Part of a small language model's weights: MLP 576 GELU, local attention windows.
Each number is 128 + 24 x the weight over its row's rms, rounded and kept within 0 to 255. Layers, rows and columns count from 0. The size above them is the row's rms in percent of the matrix's.

# layer 4 MLP up, 576x192, rms 0.116, rows 334-350, columns 0-95
size [105 106 106  91  99 104  94 102  88  96 105  96  82  99 101  97 100]
[[128 131 112 124 111 142 132 143 120 118 135 132  73 111 143 122 108 140 141 137 106  99  97  74 146 155 130 131 105 149 110 106 182 151  97 145 141 222 103  66 123 106 128 107 145 148 148 132 113 137 111 142 154 147 126  86 123 102 147 120 149 137 151 101  71 137 152 121 113 175 134 113 152 131 149 136 100 139 133 165 115 120 146 137 134 126 132 119  88 145  77 148 100 134 107 105]
 [146 151 154 130 119 113 123 155 113 128 130 174 109 137 131 138 135 135 120 115 132  64 120 114 155 122 152 123 143  96 121 145 141 132 106 141  62 190 161  90  91  87 114 169 133  74 122 112 142 115 115 153 108 169 140  99 166 115 122  68 164 161 103 143 123 121 103 134 108 169 196 134 137 141 123 132 100 102 143 141 118 137 125 129 112 135 134 127  98 124 134 140 122 104 140  78]
 [139 114 141 145 163 163  69  99  99 147 136 117  99 134 121 127 153 114 127 127 119 122 169 166 139 177 144 147 122 113 168 135 179 131 115 136 158 131 133 128 177 131 141 126 171 158 126 133  90 138  91 136 100 139 114 117 130 148 133 100 127 126  85 153 118 157 134 117 130 116 150 132 142 126 140 123 104 120 109 170 138  60 102 117 132 128  96  89 103 109  91 143 129 103 141 107]
 [132 126 113 140 116  91 113 125 136 124 155 134 114 155 141 149 106  78 142  99 122  92 136 115 137  81 164 125 134 112 140 169 168 150 123 133 128 140 109 119 114 121 125  85 135 102 151 136 210 143 135 139 137 169 141 116 121 147 125 110 158 122 126 100 116 144 102 181 127 169 187 139 139 153 134 114 118 114 107  99 154 145 115 136  80 156 161 117 126 163 116 133  65 194 129 123]
 [144 137 144  83 172 141  92 145  97  81 112 159 109 116 102 115 131  92 141 134  98 120 145 133 149  97 155  89 127 138 113 141 156 139 198 104 107 157 199 137 112 123 163 148 144 129 122 199 129 167 150 140 146 107 173 117 102 124 134 113 121 112 104 144 112  88 126 119 132 127 124 100 154 120 118 134 114 120 150 117  83 136  84 110 108 174 129 102 119 118 120 159 113 172 144 148]
 [ 76 134 129 127 125 185 136 131 174  98 149 132 120 207 121  92 135 159 116 117 143  91 101 121 136 157 134 111 100  90 132 136 147 123 123 155 100 145 148 100 121  92 114 131 160 139 146 102 157 111 142 126  96 120 150  97 180  84 152 138 148 150  91 125 118 127 117 135 117 106 121 133 116 163 144 125 124 102  88 168 168 116  97 146 153 154 138 105 119 140 117 134  83 164  98 127]
 [115 144 131 163  85 125 122 115 141 123 103 187  91 175 134 165 113  95 109 135 127 112 152 139 137 151 136 141 161 123 115 156 161 115 162 124  97 139 132 119 122 102 130 108 145  90 107 145 123 152 118 152 108 123 103 145 134 146 160 147 164 148 153  69  94 129  88 143 119 166 121 138 112 118 165 125  65 137 144 126 109 140 104 118 109 181 116 156 130 104 143 186 111 143  89 102]
 [124 102 100 203 126 196 118 148  79 134 128 134 118 112 139 122 117 111 126 124 161 139 132 104 112 169 147 155 137 180 142 149  89 111 125 131 125 124 170  99 125 112 162  87 147 143 137 144 136 127 168 116 111 162 124 119 161 125  82  94 134  92 133 125 119 154 113 180 114 132 126 126 138 147 113  97 130 137 143 159  95 127 114 149 158 130 158 144 107 144 121 160 164 121 172 104]
 [105 132 113 126 161 165 133 131  90 102 139 123  92 128 134 128 127 155 166 159 146 101 183 109 105 143 126 125 128 131 109 130 111 132 174  66 118 112  92 107  91 145 117 129 121  93 123  91  81 143 136 147  92  98 160 132  94 128  66 122 107 159 151 119 100 164 105 146 111  97 110 107 131 127 112 147 150 126 104  81 107 135 147 112 151 145 152 108 125 154  94 162 123 119 130 144]
 [123 184 117 110 109 174 135 132  90  97  77 166  91 139 160 161 147 143 128 116 171  75 130 118 121 114 123 105 114 124 132 110 141 117 129 105  98 149 110 149 100 120 137 139 137  96 139 104 134 103  95  89 118 117 161 134 125  89 137 141 169 106 124 142 146 150 155 130 100 102 128 148 126 132 146  95 133 120 144 111 164 107 116 130  79 132 106 141 132 103 135 151 132 128 155 126]
 [119 132  67 143 153 137 121 143 136 104 147 157 134 100 109 112 132 126 122 103 151 105  98 141  99 162 110  97 161  79 134 140 144 171 119 131 105 138 132  93 119 103 132 114 133 116 122 104 133 119 154 116  88 133 117 116 177 176 115 118 154 161 115 170 119 105 145 135 139 105 116 102  89 145 108 106 128 100 139 148 167 136 114 120 103 122 134 104 174 129 127 148 105 161 177 162]
 [ 98 169 127 135 137 137 103 135 134 145 170 142  85 151 150 118 122 133 116  83 144 132 123 147  78 171 123 113 116 144 103  86 155 141 126  92 160 113 135 119 116 111 115 143 131 141 143 125 115 121 181 128 131 123 120 130 152 100  91 108 150 133 149 147 153 128  98 143  99 139 142  99 111 117 176 132 144 124 145 135 152  74 103  99 132  92 144 151 127 130 132 139 132 105 127 131]
 [117  93 140 128 149  94 130 120 171 123 141 126 111 171 124 119  91 157 115 131 125 136 124 122 149 161 155 140 126 139 106 156 120 110 153 124 110 102 139  97 156 132 138 104 165 169 161 128 164 133 136 136 117 122 122 127 139  96 106 108 132 143 170 126 127 127 137 196  85  66 140 147  82 145 170 119 166  91 166 149 142 122 147 128  95 191 101 120 131 106 181 130 111 125 157 140]
 [171 107 123 142 125 181 102 170 114 139 110 128 129 131 104 113 129 130 146 125 152  64  80 144 113 148 143 126  92 114 168 116 138 146 135 150  89 123 124 129 170  84 150 158 135 129  64 146 165 135 152 140 122 123  92 128 122 113 143 110 121 104 176 128 100  98 133 136 120 143 121 156 120 163 136 150 119 101 126 144 149 105  71 160 103  92 143 106 153 111 154 132 140 107 134 128]
 [130 120 135 162 122 125 109 145 121 130 124 128 123 142 119 156 127 112 125 105 139 115 144  70 155 146 105 119 144 104 143 156 143 120 116 137 134 134 121 154 164 126 106 104 148 136 138 131 149 112 153 111  91 139 106 138 159 149 162 113 103 129 166 122 126 154  97 157 125 130 104 120  85 138 119  97 155 129 151 148 112  72 125  83 152 153 118  91 110 128 131 154 107 150 157 129]
 [104 118 110 102 125 158  99 156 112 105 135 124 113 133  94  93 116 110 135 170 122 114 123 114 119 143 104 114 125 111 157 115 124 108 126 151  80 158 112  87  65 122 152 114 160 159 141 176 132 138 138 124 103 179 106 111 144 119 132 101 129 152 128  95 121 112  87 156 123 122 139 139 129 161 178 145 121 120 105 170 130 118 134  87  91 127 134 149 132 136  98 146 135 165 132  98]
 [ 73  95 145 175 145 109 165 138 118 168  88 128 119 121 100 112  63 126 140 104 148 140 151 123 188 128 140 141 111 140 137 134 136 186 127 110 132 105 114  96 143 139 101  97 125 136 113 158 110 154 114 162 135 152 115 102 141 119 147 158 134 110 146 122 116  85  87 167 117 146 139 109 121 173 149 117 101 145 157 119 133 120 150  94 130 141 142 159  89  85 123 138 111 155 157 122]]
# layer 4 MLP down (transposed), 576x192, rms 0.117, rows 334-349, columns 0-95
size [ 99 101 109  88  88  98  94 109  84  93 122  91  86 110  99  83]
[[ 90 143 135 138 108 114  99 159  99 147 149 109 154  94 115 177 155 166 137 144 135 137  68 107  99 143 155 115 177 118 122 101 146 127  91 131 109 178 114 161 153 106 140 163 138 156 152 120 109 132 131 104 149 135 122 141 149 148 129 122 117 161 134  65 134 145 164 124 148 146 147 133 162 130 131 113 120 144 128 138 136 110 139 136  97 117 107 111  78 189 115 137 104 124 140 112]
 [144 155  98 129 172 147  70 175 128 110 152 153 148 139 123  87 144 101 131 183 130 147 174  77 108 105 166 129 117 145  99 154 134 158 158 149  71 155 136 129 124 130 106 122 168  99  85 163 133  92 151 115 160 131 145 127 170  99 123 102 118 108 116 102 127 128 132 148 156 180  87  95 133 143 119  92 101 124 136 108 136 120 138 173 127 126 151 127 112 121 140 110 125  69 131 102]
 [128  93 127 100  91 156  90  69 110 111 130 129 121 113 194 109 154 102 119 106 132 115 136  94 132 156 134 121 115 138 102 146 143 122 102 142 138  93 152  92 114 110 126 111 143 124 117 140 134  97  89 134 122  96 119 128 105 137 120 143 104 101 124 168 112 141 111 121 110 129  80 161 163 144 125 125 129 142 119 152  93 122  93 119 114 149 124 146 133 139  90 107 114 144 152  94]
 [ 99 182 121 160  98 117 124 126 144 153 149 138 127 155 157 158 154 174 119 162 166 140 104 128 145 141 155 106  82  98 111 122 132 109 146  76 133 113 124 185 123 156 171 110  96 115 168 142  90 161 113 134 158 131 107 137 147 153 171 130 149 138 102 120 131 170 135 142 169 163 133 131 123 114 172 129  90 103 137 125 123  99 121 125 139 121 112 158 141 139  91 142 105 109 157 130]
 [130 148  88 105 161 130 121 114  97 141 154 131  89  96 133 106 108 164 146 123 137 140 172 160 114 112 110 139 151 142 137 136 132 143 143 197 138 194 115 162  90  67  96 136 121 117 146  94 152 128 150 143 109 121 137 141 135 115 108 146 135  83 113 150 120 145 132 143 148 130 142 146 124 107 138 153 102 153 146 138 118 100 117 174 103 144 102 152 116 114 140 131 117 116 140 145]
 [107 123 101 135 120 101 182 106 163 132 118 143 145 132 171 115 112 145 153 154 106 167 112 102 126 162 165 118  95 172 147 125 100 114 137 100 122 139 145 116 134 147 130 154 123 152 127 129 136  96  65 114 128 142  72 132 154 110 147 117 100 144 157  83 146 114 108 153 140  88  97 113 132 151 135  97 148 150 133 136 150 135 116 130 182 155 138 113 141  72 121 114  90 138 142 145]
 [143 119 135 128  94 168 130 174 150  96 123 127 124 160  91 116 149 135 118  84 191 165 142 145 114 140 148 129 149 140 167 114  86 134 176 168 125 128 151 126 111 105 110 147 161 126  91  98  92 141 104 166 138 103 118 100 150 123 135 110 140  87 136 111 165 156 138 116 140 148 115 162 153 105 128 147 119 104  92 116 166 139 162 128 101 158 111  88 168  71 140 164 101 105 150 113]
 [ 95 158 124 138 108 166 132 152  92 126  80 112 106 121 159 148 112 106 111 138 134 127 145 121 133 114 127 117 185 170 131 140 109 116 118 157 102  95 162 145 104 119 167 105 108 122 133 170 142 132 157 129 102 135  92 147 145  97 115 106 115 122 163 119 137 157 143 161 142  95 117  99 113 125  92 105 149 143 165 106 130  96 161 160 162 141 119  89  97 129  92 142 174 161 124 144]
 [142 149  74 135 107 125 124 155 106 149 144 145 110 162 133 121 131 204 142 118 130 142 134 123  70 120 142 126  99 110 132 131 142 123 128 159 128 230 131 113 154  82  96 128 128 134 146 128 154 134 123 133 105 138 138 131 126 119 142 147 141 149 147 125 145 135 163 145 136 163 125 127 125 125 136 100 122  98 139 237 107 118 118 163 100 133 127 123 119 115 120 158  54 146 143  87]
 [140 102 136 140 115 165  92 122 118 112 153 128 167 102  95 158 135  76 117 119 166 130 132 126  80 142 114  92 118  79 133 136 155 149  97 141 117 122 145 104 149 167 158 103 161 153 128 138  93 171 149 131  91 132 130 117 120 190 125  94 110 138 104  72 107 128 143 128 132 120 120 136 147 122 101 138 122 144 120 101 121 120 156 106 120 171 156 132 102  92 127 111 117 170  74 118]
 [121 147 111 130 146 163 115 127 111 123 147  85 121 136 148 141 131  82 112 163 181  96  86 162  88 137 141 149  86 132 131 162 130 131 158 160 132 105 133 147 137  67 115 151 111 149 105  89 116 125 120 136 101 102 137  71 120 114 131 174 157 166 117 168 111 147 159 127 146 151  95 131  87 149 145 138 147  90 133 185  89 173 137 137  87  93 114 125 149 107 118 132 185 136 174  80]
 [149 139 141 122 144 119 151 139 150 139 120  98 120 107 137 109 130 143 107 116 142 172 131 115 145 123 108 119 149 130 120  98 120 120 103  88 148 133 124 128 110 122  69 148 122 119 144  99 140 144 136 105 156 166 106 107  90 119 113 106 149 126 127 141 134 135  80  79  87 171  81 142 120 135 212  79 158 126 115 165 105  75 152 124 134 126 145 176 140 126 160 130 124  99 113 127]
 [117 113  77 131  99  79 143  79 127 126 129  95 173 167 131 117  99 172 139 102 158 130 131 109 126 115 131  97 146  93  97 145 149 136 124 122 136 166 135 164 122 124 155 102 144 160 133  88  75 136 165 115  76 153 114 117 111 109 169 143 130 168 145 101 128 132  98 121 151 151 155 120 116 123 149 127 117 133 131  94 157 109 132 145 154 157  73 123 123 195  69 129  88 149  82 111]
 [136 155 139 105  96 168 156 175 158 139  89 131 108 184 107  81 124 109 149  89 118 120 150 141 143 121 143 128  93 118 161 111 136 128 139 113 106 122 153 167 126  50 114 164 148 108  90 164 145 162 170 153  98 107 139 136 103 158 104 145 145 150 137 152 120  73 115 124 149 131 154 116  91 152 126  98 127 139 167 149 162 164 117 144 130 119 116 149 132 132 108 143 155 142 162 152]
 [146 129 115  95 121  97 130 115 138 128 122 107  94 122 113 138 143 115 110 108 143 111 130 141 147 154 139 135 139 143 133 126 118 137 150 115  81 128 113  91 122 155 125 122 133 112  86 111 111 121 141 114 125 106 102 112 129 139 136 155 146 135 141 123 128 129 102 110 150 155 117 144 134 126 102 140 182 150 147 121 136 121 159 136 171 127 151  97 116 100  96 162 111  96  62 115]
 [159 152 103 165 129 159 182 103 130 127 105 148 155 124  90 127 115 168 100  89 142 188  69 140 120 139 133 155 110 112 152 131 130 119 119 109 117 175 128 122 101  96  87 128 151 108 126 130 172 146 111 139 146  83 108 120 148 132 116 120 139 107 112  90 122 176 149 112 113 146 145 150 142 115  85 122 125  75 118 119 151 129 113 139 125 122 118 113 118  80 129 150 114 116 152 149]]